Weights of a small GPT-style language model, trained from scratch on English Wikipedia: 14 layers, biases.
Each number is 128 + 24 x the weight over its row's rms, rounded and kept within 0 to 255. Layers, rows and columns count from 0. Numbers have three digits each. The size before them is the row's rms in percent of the matrix's.

# v: layer 8 attention value, 512x512, rms 0.0635, rows 118-127, columns 192-255
# o: layer 8 attention output (transposed), 512x512, rms 0.0868, rows 118-127, columns 192-255
# q: layer 8 attention query, 512x512, rms 0.069, rows 128-164, columns 192-255
# k: layer 8 attention key, 512x512, rms 0.0706, rows 128-163, columns 192-255
v118 105:113119131116133112137169125171138130113129131133104090110121110124166107111087157142080161128168146163116113137106095168098144097105109136109147156147134093165141092167125053120148139154154107
o118 101:123073133128138111168146080173111107101107105137135138131118127136134130160149124145091108160096154122118099127132149102155152164054137118159134122134124113171139101085129153119141145163105118
v119 102:136089155153113108136104115104129108138084136136145125185119102121119096133127171131127113149125099122108135137138088151115120114130115145139108073156112120129149160136132118133128089169137112
o119 099:128155100107135151131148091101140090138117109154103132131133145116121109121107199126154138148076132117136097167178158122093156138144165107162115153137157107150119132117163146123095157127167123
v120 102:118110079130150150144182124135161150105132177124115146147122074064138115115111114101128137100148136084113126100170097144126110145106146150148093105157141130143114175138119108106121122121136136
o120 100:128098099133154140128133125103140102129132135168123131135150063139138138104168093124120142148131114149112130114166111147141146182116110117136126126130122137113144162138125159149085112133147149
v121 105:145164139138138160120099159108110092093111155127127139119111161145139128123129162105134115142163116122095140119119113139155104104120170147144163089169096126131135125116164128137112135133128117
o121 103:076119133128125130121096174188170143121144140173103170122162080126152122141143090099113135152126135101165140134133103164093154135160137165120131166101094165108148127101128147118130112142131111
v122 101:144100124135119169100143153113175175122144156099121095155111129162159129128145129129081137131135150092144143133115166092104134116124101131120057077168089135140145112105114146148156087166178174
o122 097:134107096102086146115116145102131117115143116123167134144111133107091094127120094130111131120138119089131162118106091147109107164108166153102147094129105107097167124148141137167126154106129131
v123 110:148129118144157117105116164138161157138127162102136076096145160084119109097113093110149136146103152142153102111126079157140131123091121149146106130153125129154183133117135154145076090126136128
o123 107:147138152118144114156124098125112151126116153105128134102137118130126147148135112143134092133126094130114145181157112146153127093138134122128130132160143115124141124154144136155151153147163130
v124 104:105137157155173151134168154155112147162161144152152108150134136153165143154103137077123118104127130098099135139110147128158130140118118172127133107161129114103144150141154100136114122132122093
o124 101:137137128177162137125154142119138110126113093116117129135178131105119116112141124114130110124114142142144161142115124071108137166165152112107106166073157133141112169139095078137139109157107116
v125 097:133113096152132126132145146143138102119134117131115137132170140090112138131125098132173138107130137122114108118141137141105090093089089115144124146086093152097154087159117122130122136118140110
o125 095:093159120188141115094108139091144144132141105111110136169144086129117115106115116121115175096139100167109146090111108097118144087125110133149132169135135118128123063118112148168121160157117135
v126 100:097165126111127148129082151100125105146101113116133145135163180134128098111156124131137117102123126125127151139137127130127118097176153116139127133128062131119116141137143167064084090163146165
o126 099:109156145121138098099135097151102076140134102137097175115137110103106142124122135110135132096104178080124167094131119120166149162086128136092135131106148100136153127158089154106116141125125114
v127 102:125092133099075146146125051106087167152107156130093139156108154131126129112123137128096154110101109145164162090121107127101131124127146118128083107101127138125085124141121119113096133133114145
o127 096:151141101130108122132120110124114138119098072140137149144145115110130113136106127107173116129161148129108093096098136090098133150142145144102100086138132095183123107133106154135143127162115102
q128 110:072152131117135108120120125141070114150151138145104137125131110124144167142130121128137188147114150142131100162144141159115126129116128173113144092132113114120128118132166134152147141116124116
k128 068:173135128141129135159113167139170173133124142129137185122078107126150132092098121171139143124146110140133099101116148153141179153112146088123129103097132134119102107121142199184170128087168135
q129 074:065097116119105126137163154127107110104142145125106147110089091148114114110109144100101158111145151113142092159143146155155180151121144150137153093114143108139130127151144105182158143120165098
k129 071:152145158145133150147131123067132166079131127139158154112123127144102122094110097144102139124155088122122184130138112152095120118119087107118158127143139113145108146145117146104172149097129153
q130 071:103088096172094134130138119117094107157152107115088096142153065215135147118146134106163156147162167105121111134114117164152145162108092138107154101078136131121144130145155122142156137113144140
k130 073:112161120102145132131065119145122137092133161100120149097108100142140131098070129130111133138141126176142094154128159110109118121119130119130180145113133135177120101124139137173148128112162090
q131 068:134114150125150132133160138126131126131146135119141147179124091105121140111157132108153159125162129138120101143128075129179078101113187128095131110167110136138133102111133116120112072098144098
k131 073:234129131178135145116110093099110148111132121126090173090109128133120148144116150103139127147134133123152129120110137093140149112091143152102152113101131103116144130136130170101090126174126123
q132 070:102175180102118132099143135154129167126122137106118158159118142192170134108092176149153116148082114102138121084157101109168166109139149123154106144103101092134118160151139120178178107100151147
k132 073:137119129125138141159148124119095094114159115122185140126091148117160161118107104122150135101156149148143111154121130123116099129133151090131125137132160145088112141103136138161150108110119103
q133 078:154149132153156140129112142087145121111102110108133106156125129088172095113092148115183141131117133127132111124188138108153127086118157134110122121108097189094135099105092174136137108133133164
k133 087:120150114106095091099151118116153141113182157121143113139139103173155133166136137142090139083107145141106153098139104096082107178141130178117147133141144104141106151096145144147115118114112131
q134 071:130091154134133135150137131125137139140126131153145156113139151172144162125076136143147098138141091135169094107093153105109132103130159105095196124122072096092185141118147138097125062109099109
k134 083:137122138102126144128162126142161097161120160148134126157140089120134131095125103117105156128139120130069117138116139105122107129126110158112119107114154097141096119114137095152126137139126139
q135 080:131146132141133114146094132140114198122122102154146126151079125132072086134131133147119109087153121139120100106109121145124150123135135147090152158070134159126130126144106113110154116135137124
k135 085:109071095114118150119112133135117100099117129148150099134163136165140165108094141122130144134129131155119133157123134114089159156118185113115094164130108106129153143131118124129122185129145111
q136 072:096081068128116156122159166171110131152110118128124121114139107111115113101140130088098119097143148107124071114144111133176146135103096119093144108117109133129109113188132156130109098117125144
k136 079:100113119144164105156151142128137138148130121127128127127140181115115132122127148116143112137102153089151197121144114129104165113142165108172158122138113142158135070113116115141145105104181137
q137 080:103165135115092157126105137128152129103107147115114143129116096131131131134149124116138122132116177114119083099133108120125136114144137110129071112109131127156121156074160107148095088157138155
k137 078:152144148175147124135116120108126169134125121080075143135099111110157161115151120159114101141111100097138156163126109091163125155104170153148103137148121131137072135160151156140110131133151109
q138 072:083073135129094143126096070107176126118118139148133149149094117176118163134138166106145140095125149088109153106139099138119161119131165141129095116104134136157121132101108189109105122136095136
k138 092:140131133134112130117106147103122163101101135109150091107094115172122145112152090116123139156126077148117136120109124102154121160085109133130188120132124141132122090087122140127145169110134113
q139 082:115132142126166131132116104130142155091126136151097146126126121162125125151125124113122148140105104119146090088132126153110117177129137115130176126138139161109108117130115159118147125148109116
k139 083:114122112141114131101128128149121173179158167073136121105116125122098153111110143115153124079109111130133124153163094130141101112119106134134133121116149114127168156097112086106110125103104097
q140 085:141160127122100137130198155097122150117153166137070137113146114117126131114126129139116121106164131125084101110133146142132130138103138161125153151128100126136122141162086137104148134126152123
k140 083:134131128105130109129107107101134125171153126115144096147071146155151094127132141115144146152104107159125149117123114158131103158167163134132125134135122142139141110158099145155079132166138114
q141 084:092152129147125114100090120159153128163123140132101131162164145158118105105125117137108111127119133147146096116089106106099099127159068147169091068155139146126102116100112157123107071096148140
k141 079:162091111107121150140158112117119117091135162138120124136118147094088101144141145082182110123162128129148109142093169187144158112116150070131120154126117147128138122141104116067139169150086154
q142 083:139133129138136173135097119121081156114136108115100145126141164106127136130127126129091145122133152155137135103122157112081134140110143138124111150129115118150085123171158174150141174115125145
k142 083:089142129116120108116107135143131141134130091146110130108098075133137096088147128165113090108141082153140141129116149128128125117127120125156102156119140105135160135137111102111130087114132105
q143 086:141092152120127143161161122153171136121167150131113139135086142113140113144144138147095103172144121168195100130104108142150157139144110148141093143076141120110137154119123139120110130091127127
k143 082:150123103139125101100143150127091122144086138174114134087153144118091113094095144111112172115097144130125141116104126127090087140134125136152109150136108151118132142127125095159107137148150080
q144 074:134139166094121133145112089134085088125140144142117163151144135116135140151129118062155159133072121106167096156128126165129143120156180159137106134143115136128151109106141154135138092121113142
k144 087:120119143173117118147127146138112169138137137132073185141100107181165119150177153134160134126091129145133089148120156158143156125151081106113137110115123143101135122153140150189184137139165092
q145 079:176027132134084086108134105095116099141136148076123065148124108117133148127154115133186121137120123106099121131155087124099126113181141139110135138122117146125139132143125117113121162139124136
k145 076:092148116109122116091134131157141127130118108132145130103135121141077132140099109140122147129158118096122105139116177131133140089082095150104144151150089086154077115153140168148101123137153148
q146 077:140097130141100117110114088123130101174164138138156098121114152106133132104137119110156141129136124136144158118104120160109083132138115113116152160133095088128105161173099103055083120140113092
k146 073:088182157114153077111121186106111158149131121118130111100149163140136115120136127158159108115137120097161181117152114099090148089129045129187154159118130124141148155166143111169112126105164070
q147 073:134120113143129105109150102144133114096168146131127089193140183121122145149154129102084129101135142106130131132137110181119150148100112089116131135139120130167122140151090137147139125128136117
k147 081:117113167151132101155115114145105086139128109142116126119155130108082113131145155114110113139064164154114120135130142141146131121082124154119141123120135124167114115151083122136111109178120140
q148 067:125124127159164102121166119122157134136135082095122163168145164090168131131129159123117147144138146146151105094144129149101111091104151144128077179117111112158111141134070138130146102140112089
k148 071:104125167127134113154107140129106156132114125137125082131127132142145142116101138148122101112142096157116128153135117152112148136127132122091146080163147151077138137102173160140167147065124192
q149 074:135198166126105153154115072130153117192117129147148123151119128129135151153150093102162098146135077117112126159124174122128113099142091139109138153117123145125171145081100096104063143134103111
k149 082:063133077149140154123141171131096139147139101097125144115089165183162101099136106145137152159123139108139107125096143117104161106112094095097118155098098060142118093138144104159138135066155097
q150 073:146134126141136141155096079100118106132110113138136110155146132136144114115115146148105127149180107158136126105115113112145145135160139131128098136148061107138133149099153096102144150090155068
k150 076:106176156132123104096095135124104109138112152107169139086173129153134127136124109124110118101124137128110138122131131118104116131149118129167127157126146096153097174118140080077126146100117141
q151 074:129160132187128129125118151159150143162132135132126123112128095122158133100107087158131156127140108114097134145120140071147132152159082133120076140128131123144135090162122094128144113094132128
k151 082:124148149087106128139102152093122146123086148151155150111155106123139153106119151151109125198110146145116120139150157157081113124063084131157129110179137099096121138105133130135104169123107132
q152 074:098099139160105126143126129127145102154143108103146138139136159135106093114140120075102155150079137095098094111151125102112148134129115152130138143131118143133183109129120130107151156093127113
k152 081:150085088154144131145118183180161140145163095172152125148167069130147123130091120124132093136148145159118145164132082113107153146145124142122110136101119097097083105142135127171154167116118104
q153 079:088111121135123136133134136110133147148130134127154066128113143164121109125146089157115095106135116134119066167107176103119135109162125117129191172141140099156117120147191123128138125140116107
k153 082:136101143139118154138108132124105133144118099116105125129129135142090133178110135135148128136126101129124115124144179119115153138133097131162115098126163128117156138129096148096131112107173081
q154 063:118178163151162124128126107096123089131115155153099134133136158161135124105133107146145119147141108130131120146135134104122127130146117115116154159147148117144073141142180132135138131086118096
k154 078:135122118157121142131139137110138097127111105144150129105131116176176142139140112139123112112125138142131118144151120130138142133148172146121106132117110164164144115088137171169150164122136123
q155 082:111145148144107123129111073142134083127121132124101093140164184128133047088141126110123152140127114115143137111153082149096132150078117078156092115161141128116107099151141106116103112133123147
k155 083:134153161160138168109136179105138103142128145112138203084092118144175163129152113152137160144106108121160134139100193138125153145130130137106128091106160127110126167085142174180140138103124112
q156 084:063094136102175171139119149124108165147125122118114166083065132144161070147135142150124120112111128140181119105141126119120143136128116115104139149140125106162146132110128119135114120125126152
k156 084:117177162175127099133074125091096117108145097113123079146146146082149095096145110108143096125135154116104131096102150151120105153112145133151122119127121113108095133130106149121140123116141129
q157 085:166092100154144135113106141101115166149126153143128156152093135118151115116151168128116152121110137136121116081142159170167130087119172134127123168091142143119147160128124147160168118139136111
k157 084:138125150167114136098146142135116120138135123145093119105108146109118151146148129077145168103131130145146123162128114136066101134113123143099116108145107107115154089122112160061129150117131151
q158 080:141136106146123133103163120169130130094168115142115128130102136107092110141182098155142122141135143158119115071093163105145112070145088134137139128106137127109128116104130104132125155119116119
k158 079:145174100140121165131118122158142106154123141107147121152108134154112159134133135139125145119169120127120100173146131151084147105160110155130124131152053140134153085164156153137153157129094140
q159 082:129131113153146133106099136143121134131142159140133148130119093128110119135146180135156115165142117122152159145127132128174081111181086124153117136175126126183154114128133156102099121149166144
k159 082:133104108106100111150152141124130122102126125114091107111091188136140103177160135158120100131148156125135141154132152126053092128119100143095126133166103112106078142115101093118138163118146148
q160 089:091121115141136121130130171153163113122096132148086079128140106082096158138143151172135117159118135143132166092119130157112155150115108100104102129137112123122109118144131130127128123135117128
k160 081:136149129140153121131138094107116135166146120166096117114132094154122084131107152103133131088134178133146119122146095147122135102128115086142139124130151142122177130145113147128165113155106125
q161 084:143114131132169122096148172099100137167174139115149136144136138086094111095122113113066103141197163153124126117101128138143113182114139146089117128105130143128134119084110113109160103159133094
k161 080:149167141124125133126146136116174131141081107111152114089075153137163131147103162103152148079121103171167156139105144176158162131118157112140139109131118135133107196133137147114091113136153145
q162 086:140117137127130126121176161093160097128105108141113162088133131109102111130157147151127140112179158106151155136143115098173121136145101116132127119119105127121109119130153104110119155171127141
k162 081:144106137142152102121112109149105157102096130135123133124150123160126154133107110119124124150095135123091160153114143118121186109130088132122134164133134111108137136106132162111103110078142126
q163 084:106162165144126122173149120103079124134144144140115140151117127084131122129111129134105116169128135067133155107108159129110122148114143055113161154155160133093088105133050148138115140136100135
k163 081:129118108111140161119128162149133144146128095113124113092133119157115132111199128100089122106160130151118161121116136146166128114124139161119121130092114126135173126118149133113177130154127086
q164 084:164143166127188115132124153116119147184114138112160117146156150163131113145165127150130139117135137143099121090113116164142155158129135166125064140128111109135088120138134115137136145121128125